From a checkpoint of a small transformer trained on Wikipedia: 30.1M parameters, 4254 steps.
Each number is 50 + 15 x the weight over the matrix's rms, rounded and kept within 0 to 99. Layers, rows and columns count from 0.

# layer 10 MLP up, 1024x384, rms 0.18, rows 334-478, columns 336-383
61 48 85 72 30 79 65 82 42 50 72 52 55 35 62 70 57 65 32 44 54 58 32 35 54 46 34 41 30 67 65 65 54 69 67 54 51 26 65 48 38 49 57 54 00 41 57 67
38 22 59 75 49 48 56 48 12 41 50 32 36 46 18 27 59 40 46 39 60 74 21 34 47 31 24 23 56 47 45 30 40 57 64 46 71 56 51 40 71 46 12 58 44 56 52 49
54 56 77 87 36 31 62 51 36 31 75 75 21 35 50 67 51 37 40 67 44 42 42 55 39 47 69 56 51 42 81 38 51 63 48 49 57 67 66 55 35 63 55 62 59 63 68 34
54 44 37 74 63 54 37 53 44 63 72 44 46 42 32 55 55 87 39 34 28 28 45 57 54 47 58 26 53 51 44 58 72 50 36 47 59 52 24 51 32 39 25 39 65 31 35 34
45 66 73 40 66 32 53 64 58 54 46 45 36 42 52 52 76 40 60 34 53 35 59 53 64 56 63 34 71 63 61 72 37 48 48 79 62 40 59 52 39 58 22 38 39 58 60 62
72 46 63 66 51 57 33 62 53 32 37 62 60 45 34 18 45 40 53 47 74 29 32 43 36 48 63 32 73 52 43 45 48 64 40 35 47 33 76 64 68 63 30 56 59 66 48 47
70 57 55 54 60 42 46 54 14 45 12 52 42 57 17 61 17 96 65 70 43 31 93 46 49 50 11 34 49 71 69 64 54 31 46 54 57 73 38 46 52 38 55 32 26 26 32 42
51 62 63 45 60 82 47 47 87 64 27 40 49 64 72 54 63 59 44 69 48 68 42 58 36 45 27 21 43 73 46 55 73 40 53 50 58 37 47 70 40 47 64 53 68 63 28 69
71 57 43 27 29 77 46 42 60 62 42 64 88 64 60 41 69 37 78 56 51 38 34 53 61 43 24 36 53 72 63 34 51 47 47 33 46 38 48 65 63 52 61 46 44 59 49 19
50 48 59 70 52 49 24 62 44 50 71 25 60 50 65 59 26 49 22 43 26 65 56 51 44 43 64 76 29 71 52 57 68 57 71 56 50 56 57 78 60 43 51 37 20 56 29 56
41 57 50 64 26 63 52 50 24 32 77 66 58 46 67 35 44 68 49 60 53 53 75 45 28 64 46 42 47 48 35 38 41 47 53 56 66 63 55 51 61 19 53 13 68 33 68 39
33 43 71 40 64 59 35 50 78 43 59 36 71 62 56 53 57 50 47 57 38 52 61 30 51 49 73 31 57 50 30 51 28 52 23 73 65 46 42 31 46 71 32 34 60 48 75 63
49 53 52 53 40 59 26 65 80 37 33 51 43 39 39 46 54 65 38 41 53 55 48 42 63 35 60 51 40 36 36 54 41 32 63 33 46 67 18 38 63 39 28 34 76 47 31 47
27 70 76 64 48 30 38 56 40 33 62 58 43 42 34 60 26 51 40 54 56 32 21 40 26 50 26 47 54 71 77 40 22 36 79 46 50 56 53 36 56 56 29 56 25 36 64 29
47 47 70 55 45 60 61 52 49 62 18 48 66 41 51 47 45 71 49 42 78 76 28 39 55 35 30 59 92 47 38 44 59 49 58 59 40 59 39 58 62 58 74 36 58 64 34 51
48 55 52 51 63 50 72 33 77 54 69 46 45 72 44 48 54 46 36 28 47 47 64 61 60 62 70 65 31 41 63 54 40 50 51 25 30 37 59 40 08 55 74 62 42 26 55 36
48 43 48 59 59 61 42 42 37 36 51 54 51 49 70 74 52 59 55 24 64 28 55 28 27 34 34 49 42 41 62 53 33 69 51 60 44 55 52 48 45 56 47 52 41 54 42 24
33 23 68 68 51 66 64 33 37 70 65 40 82 50 42 51 41 57 52 68 55 61 64 56 54 49 53 12 63 42 32 71 57 99 33 28 34 44 59 52 24 59 70 49 52 66 36 34
61 56 73 74 52 40 53 59 42 37 73 44 59 54 55 66 39 52 15 88 46 54 59 65 45 47 43 54 30 52 61 47 44 61 39 32 28 62 57 73 60 29 62 64 57 44 50 38
60 41 62 69 29 29 75 39 71 40 34 58 50 53 62 63 52 32 56 69 43 22 53 47 49 58 54 47 36 54 59 41 56 70 39 63 51 56 40 40 53 14 49 33 59 45 55 32
29 68 56 63 50 54 38 13 46 53 19 63 47 40 53 65 55 54 72 64 65 79 74 64 57 59 82 25 47 85 37 42 46 46 48 05 53 36 76 66 48 41 64 49 53 45 38 46
53 54 63 39 50 52 54 61 45 55 50 40 48 44 82 68 36 46 34 68 52 50 42 33 09 47 21 57 48 52 38 42 79 51 54 73 56 79 33 48 61 39 46 35 73 53 61 47
54 59 53 16 61 54 23 46 41 14 59 39 48 37 47 53 83 56 36 62 32 63 70 24 42 80 66 64 29 44 54 57 65 63 52 45 51 37 30 61 40 26 62 38 35 70 32 40
15 42 37 40 38 37 46 47 58 48 64 73 47 55 53 67 34 50 26 48 56 47 47 37 49 53 24 39 35 27 60 56 15 60 59 45 51 02 49 44 60 47 42 59 49 43 52 32
47 55 57 59 50 48 62 45 83 50 35 45 50 39 41 41 69 50 57 25 65 78 35 41 62 63 41 83 78 49 41 45 57 40 54 34 59 33 34 43 45 48 18 68 60 32 56 32
57 77 48 32 39 62 18 41 54 51 66 59 41 29 36 44 56 50 85 54 43 48 41 64 45 19 49 52 76 39 80 51 23 32 12 62 42 22 68 43 64 39 42 11 31 54 22 30
58 76 59 35 32 35 36 36 31 39 32 25 39 36 66 44 47 63 65 57 55 42 89 50 23 64 53 46 44 56 31 61 18 99 44 40 46 55 53 35 47 46 78 77 51 43 52 38
38 46 44 55 49 29 36 62 72 40 53 55 51 77 53 44 57 46 35 21 33 48 36 88 62 60 51 36 56 53 53 28 39 59 62 64 38 38 39 62 43 41 45 82 63 47 46 38
69 45 54 32 45 70 45 53 32 32 60 59 50 39 52 44 50 36 41 57 63 57 60 48 53 29 31 54 61 41 35 52 25 61 45 49 51 36 61 47 69 26 65 61 52 66 56 71
36 79 48 47 45 63 45 50 23 48 45 40 40 37 40 50 58 36 63 65 42 20 72 56 56 36 52 32 36 55 40 44 62 54 68 36 51 66 61 40 34 79 32 32 57 61 40 37
59 56 50 62 42 36 43 51 47 65 28 28 67 67 60 63 45 68 22 55 64 54 68 57 39 69 21 43 71 74 55 48 26 51 59 59 71 54 52 17 46 45 48 63 32 32 28 49
34 79 48 61 40 21 45 34 61 74 53 55 32 72 65 48 66 51 25 55 39 15 61 41 79 53 52 52 56 56 41 59 42 34 49 47 61 27 31 43 56 32 55 50 44 42 53 41
66 37 65 47 51 56 20 48 68 69 73 56 45 45 62 53 62 53 57 56 17 56 72 55 77 32 39 49 18 62 93 31 35 67 11 57 62 43 45 42 68 35 42 71 57 52 76 53
46 46 78 55 64 37 42 61 56 38 45 52 63 68 53 31 73 69 71 44 34 62 44 42 43 39 28 59 48 66 54 21 30 40 47 42 56 46 73 51 35 45 68 62 39 48 20 60
61 46 31 47 75 62 49 78 56 67 68 56 46 62 58 48 69 66 44 49 66 45 66 52 44 69 62 32 71 40 46 70 63 59 41 45 61 70 72 51 82 28 50 30 67 64 87 47
51 59 30 65 59 56 53 50 44 39 67 84 49 60 32 23 38 60 39 56 48 82 54 53 56 52 47 60 41 43 32 29 64 59 58 39 53 21 56 07 37 72 32 53 54 40 54 32
47 41 27 33 53 42 59 50 40 39 64 70 40 65 68 34 76 57 23 43 73 65 22 41 58 66 52 45 39 32 25 16 94 51 13 51 63 55 65 27 32 84 33 62 35 56 65 32
46 92 33 39 68 41 27 46 31 63 31 74 49 60 53 41 11 52 60 54 42 80 61 18 85 47 44 64 49 59 51 49 48 88 56 13 31 67 39 50 71 44 47 45 69 41 23 65
47 84 65 34 51 35 33 61 65 73 77 38 48 43 73 78 33 41 59 65 42 40 45 31 57 46 77 71 36 54 32 45 62 47 71 48 39 32 40 30 55 62 82 51 69 30 68 55
42 64 31 71 50 58 34 40 42 62 74 52 33 17 38 51 56 63 78 55 47 40 57 34 50 48 57 43 48 32 36 36 47 62 43 54 60 54 63 57 46 51 59 40 46 43 46 61
68 57 47 67 41 35 49 28 48 57 47 35 48 42 54 62 71 21 64 48 48 78 66 65 46 45 49 28 79 45 49 38 46 49 62 60 44 48 45 85 62 31 76 48 55 37 47 47
44 42 62 58 42 50 41 59 42 48 42 33 78 53 37 61 63 56 70 27 37 56 19 75 26 62 55 71 40 26 81 73 60 44 46 28 43 60 59 20 45 48 37 34 46 61 40 55
63 51 53 65 48 25 67 36 29 38 50 40 51 69 57 52 19 60 73 39 03 29 69 67 42 94 39 78 64 21 29 64 28 51 69 53 47 43 67 68 37 49 63 53 14 55 66 24
31 53 57 48 51 67 52 65 68 48 61 67 42 47 32 57 63 56 37 52 26 55 59 56 23 55 60 47 61 61 29 54 57 08 69 47 54 62 33 41 46 61 56 64 36 36 52 67
64 49 24 61 14 44 28 43 56 58 46 68 64 53 55 40 27 59 37 21 66 45 50 46 66 37 48 51 42 20 51 60 57 69 49 71 49 45 45 45 59 35 66 49 61 45 57 46
34 73 53 38 53 51 63 48 48 36 34 49 54 54 48 41 73 64 28 43 40 36 36 71 66 48 36 55 55 59 81 57 49 69 51 44 52 58 39 36 29 53 44 64 50 59 52 48
50 48 70 53 79 29 52 75 41 67 42 34 40 61 40 52 42 49 45 62 60 39 63 31 67 77 54 43 28 52 53 82 55 71 46 63 66 44 04 44 44 65 58 61 50 56 48 50
68 50 32 48 58 60 54 41 00 63 35 42 56 51 81 46 60 46 45 21 52 67 50 82 44 41 46 50 68 35 28 56 64 44 68 85 46 46 55 68 17 42 67 63 51 52 68 61
23 66 62 84 54 68 30 54 54 51 52 64 57 63 46 58 60 41 32 51 43 47 67 29 71 53 23 80 72 32 57 70 43 45 71 30 76 16 48 54 22 54 46 23 33 50 50 51
46 46 46 55 60 56 24 52 44 82 40 76 39 46 65 61 53 31 55 58 53 75 56 39 48 50 58 34 54 43 49 44 44 46 57 47 58 57 68 64 59 58 41 37 48 66 54 51
48 66 44 46 46 56 43 68 43 41 42 13 84 45 65 80 52 16 45 57 31 86 44 37 54 33 53 66 26 49 47 59 51 49 81 24 64 29 58 63 47 75 51 24 25 48 59 43
51 51 81 34 54 68 35 21 63 53 62 55 24 56 61 42 46 42 55 45 35 47 68 74 67 57 25 63 79 62 60 60 47 36 47 61 50 43 42 70 55 78 51 48 40 33 38 67
77 51 36 48 25 32 64 64 48 20 48 51 49 43 88 22 67 59 50 48 34 53 43 38 52 46 43 41 47 51 44 86 48 63 78 43 61 32 60 43 53 69 59 57 61 56 55 52
38 55 58 64 45 75 48 52 57 27 37 29 25 62 42 63 30 55 48 24 61 43 48 45 63 72 49 38 49 49 80 65 20 64 59 33 35 63 54 44 39 33 54 61 70 38 45 58
49 71 49 34 42 75 22 46 72 38 44 38 56 83 47 33 51 43 76 61 46 50 36 32 79 36 50 56 52 44 51 64 56 50 50 52 54 53 61 61 43 67 55 22 22 36 44 64
62 70 46 41 41 49 20 55 42 59 57 44 56 37 64 67 68 59 70 53 21 69 59 27 50 36 71 42 36 57 64 52 46 40 37 62 70 26 52 64 38 35 46 76 37 47 68 53
64 60 53 47 58 84 34 35 43 53 45 53 55 69 49 51 32 47 44 36 27 64 48 52 48 69 95 27 52 48 59 39 78 37 40 52 49 66 53 57 35 53 44 76 46 57 58 57
37 21 31 25 43 65 54 30 62 46 18 84 24 34 46 72 13 79 44 39 40 50 83 91 52 46 55 47 80 48 44 37 38 44 23 52 47 44 70 42 79 28 58 37 75 64 63 65
68 42 53 56 38 46 67 55 06 44 63 51 29 52 53 60 60 50 40 43 34 36 44 04 88 62 64 46 34 59 63 23 47 38 28 72 66 56 53 52 42 41 56 58 38 25 51 82
53 55 47 29 31 64 48 74 36 41 66 35 21 66 42 49 54 37 54 44 49 62 57 46 31 39 33 57 29 43 39 82 47 75 80 66 28 45 65 30 59 54 25 63 79 44 65 50
63 44 37 42 40 80 41 80 65 51 30 66 44 83 67 33 58 58 50 37 71 70 77 54 50 28 27 51 46 73 57 56 50 26 55 45 58 63 56 38 46 27 60 52 58 46 68 47
48 57 32 48 31 33 56 30 67 59 55 46 45 49 26 62 61 69 56 57 57 43 56 51 30 74 40 62 49 52 66 50 64 68 53 63 28 42 62 54 50 43 60 28 58 64 15 28
55 63 54 27 54 44 78 51 67 33 33 28 51 52 84 57 68 56 56 57 39 32 33 43 32 66 71 41 43 59 50 42 48 50 44 37 32 52 36 62 71 15 56 59 66 44 40 49
35 26 19 55 49 39 64 42 59 74 50 43 41 62 59 40 66 50 67 39 58 63 50 63 22 45 50 40 34 49 57 64 52 54 66 13 56 55 40 56 17 42 55 39 43 11 52 45
56 50 46 56 72 52 36 43 43 45 42 37 57 54 67 73 46 63 71 47 34 39 38 33 58 56 36 43 46 52 58 74 74 40 46 50 54 59 69 54 45 33 61 55 30 40 78 38
62 55 47 69 39 62 63 51 70 46 11 39 45 17 29 46 78 39 51 45 70 61 77 59 68 51 61 59 69 34 53 44 45 69 59 37 76 38 67 61 48 59 47 65 20 30 41 62
37 44 40 48 58 38 48 47 76 32 74 43 63 37 42 55 69 66 47 29 55 37 57 43 21 40 77 67 65 58 38 61 48 79 29 42 54 37 38 43 38 70 28 39 58 53 42 61
66 33 50 54 25 57 44 30 38 50 60 54 63 44 49 48 52 49 71 59 39 50 50 37 58 39 52 65 50 61 50 75 38 48 74 35 41 66 51 49 33 55 62 58 53 50 53 38
24 48 39 45 68 33 45 56 56 47 25 48 81 39 31 44 21 23 66 64 52 53 61 40 56 34 40 50 51 56 53 63 22 55 45 35 27 50 60 50 37 60 59 53 62 62 35 70
55 36 54 64 57 56 68 30 47 30 62 74 42 51 25 59 62 17 47 43 88 37 56 64 43 66 72 34 47 15 43 52 29 47 39 37 61 37 42 82 41 42 32 42 22 39 45 24
27 50 30 31 62 42 31 46 77 20 46 49 58 89 49 51 55 57 57 68 52 55 33 43 36 38 49 33 63 39 64 57 62 42 73 73 41 62 42 32 38 85 63 35 26 56 43 56
66 74 61 53 48 57 83 53 73 61 38 67 50 52 65 62 60 81 42 73 13 50 41 64 52 41 64 51 51 66 44 72 22 55 55 76 60 44 50 50 51 35 44 37 84 34 54 36
06 76 90 67 31 31 63 70 34 50 61 91 43 50 29 25 49 57 51 54 55 51 60 16 33 57 50 50 71 60 70 83 55 18 55 53 42 65 83 80 45 45 55 42 40 36 47 33
32 36 73 53 38 70 28 55 60 21 63 79 95 44 61 64 63 58 65 62 43 25 66 42 51 39 56 49 72 43 61 38 41 58 08 06 29 45 44 34 32 47 20 23 37 31 55 29
61 54 35 35 45 66 48 77 61 48 50 66 40 57 48 34 37 48 31 69 40 53 61 50 51 42 63 32 34 53 63 27 66 64 68 62 50 42 38 61 35 61 39 58 33 54 81 67
47 35 42 59 45 51 46 60 65 41 70 41 57 79 59 38 54 27 44 47 52 41 40 19 68 59 56 42 59 37 32 48 46 52 42 54 44 75 54 35 51 52 50 67 58 66 38 67
35 52 32 50 45 50 51 57 59 43 74 77 82 57 56 50 68 38 17 57 33 29 46 54 42 23 68 45 52 53 31 44 54 57 55 75 39 34 53 55 41 67 50 65 32 59 49 49
40 31 43 34 83 27 59 49 61 60 46 36 69 56 55 62 48 47 44 55 63 55 33 29 52 67 19 21 42 48 66 49 38 56 52 42 57 60 74 17 68 55 53 63 22 43 65 60
57 51 26 72 53 41 57 52 61 42 50 61 39 77 29 45 48 48 24 85 66 38 31 55 47 44 42 50 46 32 64 57 63 41 32 54 38 69 51 41 58 55 52 39 59 51 50 41
58 33 65 52 69 63 65 56 82 54 44 60 40 57 38 53 62 31 41 43 56 73 37 58 63 53 66 44 38 79 46 58 51 46 44 42 43 48 36 61 75 59 55 87 39 51 33 44
57 37 47 56 40 46 59 46 46 46 45 48 57 43 63 44 35 42 65 45 56 41 77 41 40 48 41 72 78 59 67 66 69 48 44 63 52 61 56 47 44 76 38 68 54 36 26 62
55 57 50 52 52 41 47 70 11 23 88 65 65 26 51 59 50 68 34 84 34 54 69 86 62 54 71 48 43 62 59 37 50 49 33 50 53 39 71 48 50 52 49 49 71 88 61 43
38 33 62 53 19 52 19 43 47 30 45 75 52 50 41 64 40 33 53 41 12 74 41 65 73 42 36 59 61 18 38 64 53 16 44 42 62 37 38 39 42 24 72 42 76 51 41 62
63 58 51 34 20 51 37 66 48 41 44 65 58 59 55 26 70 50 51 47 62 53 39 31 42 30 55 68 77 38 39 61 21 31 64 67 68 59 67 56 37 62 43 44 29 39 53 66
34 66 56 32 49 34 14 52 47 52 39 62 66 45 71 59 70 55 71 36 66 51 60 71 49 64 49 37 41 23 42 68 49 64 51 34 64 46 74 61 65 68 38 25 45 55 28 37
33 44 45 61 42 62 52 30 52 62 22 50 59 57 24 55 42 47 58 71 60 58 59 76 46 24 54 47 55 64 34 31 53 58 43 65 75 66 19 65 66 44 44 56 45 55 34 36
58 58 28 48 56 77 76 41 70 57 38 28 57 27 70 38 36 38 31 67 53 77 36 47 54 63 46 40 58 28 76 37 37 64 09 59 45 49 54 99 32 48 47 67 43 79 73 43
86 36 39 49 64 25 42 46 63 41 40 42 34 64 53 36 44 42 56 24 76 56 56 33 41 76 37 34 27 53 35 28 72 66 35 71 48 29 45 59 27 33 35 56 66 51 31 52
42 57 54 20 46 62 52 33 48 90 52 44 72 40 56 43 67 58 70 36 24 38 32 41 38 53 78 68 53 38 41 34 69 45 42 51 34 72 38 53 38 75 62 44 37 44 54 55
76 61 63 45 58 22 51 36 35 34 33 62 20 41 49 43 41 52 62 65 65 41 42 33 34 41 41 61 38 59 62 58 57 64 45 63 68 58 65 29 63 47 49 38 48 32 49 41
45 65 44 61 54 62 68 52 47 78 61 26 46 22 40 56 32 42 72 10 60 65 47 42 41 49 41 47 48 15 62 53 11 48 66 48 67 94 50 51 45 49 51 26 61 60 38 57
62 00 38 51 00 59 61 53 48 67 52 32 63 76 62 41 30 62 21 52 43 59 57 69 39 59 52 48 72 67 57 89 37 45 47 62 39 42 36 52 31 54 47 48 82 31 44 51
70 77 48 58 86 26 51 82 62 47 21 79 41 82 58 34 72 44 48 65 70 43 39 43 41 65 12 56 72 28 45 55 25 44 36 30 92 43 67 70 46 46 50 39 40 29 83 75
42 39 32 37 66 48 48 69 38 36 44 57 54 84 68 62 65 37 53 60 46 46 42 44 54 44 52 51 40 55 42 44 53 38 42 34 36 53 55 36 37 60 61 84 82 36 49 31
24 74 57 24 47 22 16 47 51 25 84 32 58 40 50 39 58 62 34 51 35 43 55 34 44 69 50 15 88 53 35 47 10 72 66 36 54 56 38 41 30 31 48 62 50 45 26 42
85 57 62 36 58 48 74 34 40 53 58 37 47 54 60 48 54 54 35 37 73 67 47 31 41 47 40 41 68 48 42 61 37 40 82 42 45 57 56 45 70 62 70 51 10 56 43 48
37 43 59 55 35 46 50 33 35 43 46 63 77 35 36 46 37 56 47 66 66 62 54 49 56 75 44 46 55 52 65 25 50 31 62 50 37 41 33 39 65 41 26 61 62 32 52 50
53 52 78 61 44 57 63 47 53 55 39 35 59 46 51 66 70 56 70 43 47 86 65 19 52 57 59 68 30 49 16 46 53 52 41 17 35 45 61 77 66 67 42 74 55 16 49 56
35 57 57 55 66 51 43 68 37 53 36 52 55 63 64 47 79 61 32 53 51 47 59 34 44 67 67 79 64 68 40 27 55 42 53 41 35 22 55 51 20 74 37 10 54 46 21 71
25 58 62 38 38 49 35 31 42 33 42 45 60 40 34 76 33 42 66 31 62 48 57 46 85 67 83 24 67 66 44 44 51 72 56 46 65 74 18 63 52 32 52 48 34 58 40 77
53 41 52 43 49 39 42 62 37 50 43 39 57 48 42 70 35 31 53 39 66 46 31 42 66 27 40 26 68 30 53 38 47 32 44 45 57 58 26 31 37 37 63 39 53 52 83 67
44 36 67 30 45 36 73 75 64 70 47 63 32 39 48 52 55 65 70 49 48 48 52 31 38 53 39 63 82 46 57 47 59 32 72 58 30 60 48 49 68 42 73 61 59 40 62 48
50 50 45 22 39 28 41 48 40 62 27 87 38 49 46 38 76 58 32 38 39 38 44 41 74 68 45 62 60 33 61 38 30 64 58 66 77 53 42 56 56 59 24 52 51 61 55 60
53 51 52 40 35 41 44 50 34 53 51 41 42 56 69 53 42 56 41 30 34 72 51 56 40 57 46 51 49 45 52 55 25 43 44 74 49 61 40 67 09 34 54 89 57 51 66 54
50 44 33 66 50 68 50 18 45 50 48 67 55 45 33 50 66 16 05 42 56 46 36 51 64 56 64 52 54 54 34 44 35 47 60 51 65 40 19 45 51 21 46 40 50 32 77 84
58 72 61 75 23 59 56 27 59 48 52 50 55 36 38 58 48 57 42 55 67 47 72 19 69 59 47 33 61 43 51 62 53 61 59 48 27 53 32 40 35 60 57 59 36 26 49 82
61 56 51 51 28 58 59 36 51 21 46 67 64 55 40 67 55 63 51 21 12 79 60 65 66 49 48 63 90 45 73 68 32 62 51 51 48 52 43 56 46 50 46 41 37 76 59 36
47 50 53 40 55 27 14 45 56 38 37 33 44 58 56 63 29 29 64 38 51 81 30 30 29 67 51 42 79 42 54 40 54 58 49 29 60 49 48 47 79 90 51 49 41 38 67 56
71 53 30 54 66 53 45 61 61 60 31 64 53 59 43 54 35 53 37 44 50 54 27 46 29 87 76 39 69 45 52 43 54 59 62 62 58 47 78 48 37 50 57 60 39 36 46 06
26 82 47 68 42 20 70 72 55 35 41 77 38 50 43 23 44 62 58 33 52 59 34 41 48 20 43 42 38 75 52 31 34 13 54 64 61 69 47 54 68 46 26 51 28 80 35 46
16 41 55 50 56 60 70 63 37 33 44 46 66 55 56 54 86 49 43 77 43 60 32 43 70 48 62 62 65 57 44 30 30 49 26 59 35 51 48 67 52 25 51 78 32 49 51 34
43 48 69 19 68 56 46 40 44 47 72 42 53 34 47 63 70 74 64 59 42 62 52 37 45 49 41 47 76 70 39 35 72 33 55 46 27 27 48 31 62 50 48 42 71 38 57 42
39 91 54 59 59 60 65 42 40 59 45 41 57 33 38 66 49 99 69 76 50 37 45 53 53 36 77 57 59 70 46 47 48 35 34 53 57 51 78 61 68 65 32 57 62 45 37 61
47 65 61 55 35 62 48 39 39 69 51 48 50 50 61 54 39 26 67 77 45 68 58 24 57 76 35 59 43 33 35 35 61 41 38 44 47 78 49 33 69 18 56 38 47 55 37 57
25 60 53 58 77 40 42 54 42 58 64 47 57 38 52 57 39 50 43 50 47 18 47 66 54 38 54 25 48 60 62 88 59 33 41 58 56 50 59 48 60 41 34 65 44 65 56 63
51 67 62 48 52 75 58 25 47 82 07 77 38 38 54 42 82 80 42 62 52 50 45 45 16 47 49 33 40 53 41 70 53 44 49 66 54 39 48 76 58 44 48 69 66 40 63 62
65 11 56 70 36 28 47 68 36 70 58 46 59 52 46 71 45 59 38 44 44 38 42 66 54 30 41 39 29 30 40 36 33 23 80 37 46 55 45 58 34 61 51 70 40 64 49 81
45 41 46 68 65 43 49 23 32 61 39 24 37 85 63 66 70 48 48 44 27 74 25 67 27 46 65 52 72 51 66 51 43 30 26 33 21 51 30 53 67 40 65 66 58 41 36 39
49 41 30 64 39 60 63 30 59 62 56 44 67 57 72 34 22 59 54 50 47 40 71 40 28 50 64 54 71 30 39 82 37 36 54 55 65 43 21 32 67 52 64 62 38 34 41 69
74 49 37 31 51 56 21 44 43 44 55 67 27 73 57 47 64 54 76 61 45 66 55 42 55 52 47 42 41 44 46 68 42 47 39 38 43 47 40 54 42 85 56 55 11 64 42 51
64 31 61 24 43 22 65 20 49 52 51 60 53 53 47 51 65 66 39 43 21 84 79 49 39 24 45 52 50 27 44 65 63 43 41 49 55 66 76 59 35 34 49 45 62 32 55 54
34 66 00 55 20 55 59 28 35 62 50 55 61 44 43 61 36 44 36 46 51 59 44 43 32 59 29 73 40 44 53 60 70 33 35 40 47 57 53 64 40 50 59 47 49 71 59 58
77 93 62 55 43 62 53 33 73 69 51 48 61 36 39 57 60 42 54 40 48 55 33 40 43 41 36 22 55 64 32 49 40 67 62 42 60 46 60 71 60 52 64 30 56 42 57 46
65 55 27 27 28 60 63 54 51 64 49 53 62 47 49 41 70 68 68 33 46 23 39 78 58 63 72 61 66 57 40 53 65 59 66 62 16 39 45 64 71 52 37 30 43 66 48 65
36 31 36 26 50 81 05 24 41 48 41 39 47 69 11 41 37 58 57 48 68 58 44 07 48 41 36 45 67 40 28 41 47 40 63 47 62 58 72 36 87 31 62 41 59 54 46 49
69 67 68 65 42 42 42 63 47 30 51 51 59 27 48 64 63 78 61 64 60 61 47 60 52 42 52 51 47 62 51 15 25 51 46 60 37 77 52 68 75 86 58 33 65 38 51 61
55 60 07 69 22 86 59 33 72 44 39 58 32 78 48 35 36 66 55 45 23 42 41 55 75 43 38 64 34 44 38 60 68 50 59 41 54 70 66 79 64 76 46 49 51 19 38 51
47 47 49 51 38 69 55 53 69 59 34 58 27 41 72 15 51 58 73 29 47 58 51 54 35 64 34 29 48 53 59 60 17 43 37 45 68 61 44 63 54 46 36 59 22 69 61 34
34 29 27 66 33 27 41 69 46 64 48 47 56 76 35 39 45 51 12 53 74 39 38 41 61 42 41 59 39 64 17 59 96 56 41 60 62 41 25 44 65 30 28 49 58 55 48 42
37 58 44 49 50 24 59 84 52 54 53 44 21 60 55 55 69 24 26 71 40 59 70 34 46 61 57 47 51 52 42 84 52 20 48 54 74 47 43 36 50 83 35 52 37 56 24 76
68 45 43 35 65 60 43 57 79 62 37 72 49 60 59 72 50 46 40 63 33 72 64 49 70 43 53 30 31 51 50 71 80 82 39 58 46 65 64 61 74 48 29 86 48 68 54 67
35 31 53 53 00 39 58 43 81 34 30 37 41 42 44 31 31 37 35 35 43 41 29 39 47 24 49 48 40 51 54 11 55 47 46 49 19 19 46 48 66 58 46 56 37 59 30 82
27 53 64 74 60 37 63 62 41 34 77 82 82 63 38 70 35 58 49 17 50 36 53 61 51 72 50 60 31 45 71 30 67 53 66 58 36 57 22 46 81 51 32 46 53 56 44 16
61 87 63 57 27 53 46 74 69 37 55 48 49 57 63 58 73 75 55 54 51 64 74 59 76 40 66 56 20 40 74 96 24 65 44 54 37 39 47 54 18 60 83 61 33 48 50 67
53 59 44 33 41 68 50 56 45 57 39 49 60 48 63 68 42 34 46 92 30 58 46 55 43 45 43 67 71 49 54 27 56 51 28 40 49 48 60 61 73 38 20 62 47 30 31 34
54 41 52 77 35 75 56 61 53 57 65 44 59 28 57 55 41 38 70 32 37 43 51 44 33 60 44 42 58 53 49 28 65 16 34 47 34 26 38 66 51 54 58 58 44 41 32 45
71 46 82 25 51 83 41 41 66 65 61 77 51 62 28 84 55 55 52 50 21 59 53 45 59 46 78 53 32 50 46 55 68 41 42 40 39 56 51 45 58 29 52 62 39 52 54 55
34 36 70 37 51 38 43 58 41 55 21 47 73 48 47 67 71 76 52 21 27 46 55 54 74 36 69 63 50 50 71 43 65 41 48 38 73 75 43 24 57 59 74 75 36 32 54 20
64 59 64 23 29 77 54 47 48 55 45 51 64 58 32 31 47 53 38 51 59 48 58 72 34 63 52 76 64 47 71 56 45 62 57 54 43 53 54 69 67 39 33 66 60 57 46 53
47 68 47 09 47 58 52 65 20 61 61 47 59 30 70 66 38 19 54 28 72 55 41 43 37 30 31 57 45 17 54 47 35 12 24 44 45 61 44 23 44 52 36 40 49 57 34 30
40 82 50 77 35 65 76 78 47 43 59 44 30 29 29 53 32 56 42 59 29 46 55 47 29 61 44 51 60 61 55 70 35 48 71 78 75 36 40 40 44 35 38 53 27 81 46 34
53 41 44 54 70 65 50 67 63 33 59 48 43 48 47 81 25 51 34 55 52 45 43 51 43 20 76 35 77 49 20 45 43 45 30 51 60 45 49 49 66 72 36 80 81 58 61 43
72 57 68 41 76 50 60 43 82 60 48 33 46 60 24 44 58 33 37 34 64 51 47 63 35 24 42 55 51 29 46 60 58 47 28 34 35 58 34 46 59 70 51 51 70 61 83 67
55 41 64 68 47 50 44 65 44 27 59 61 59 42 49 52 41 33 50 71 30 45 55 23 61 66 48 71 58 26 44 35 54 64 38 55 49 67 49 63 64 36 52 46 54 78 65 67
44 79 45 49 52 85 50 34 55 36 55 37 48 33 52 47 41 65 19 34 41 40 61 56 36 48 39 61 43 36 39 67 72 50 58 38 50 83 52 71 60 44 37 48 36 68 66 54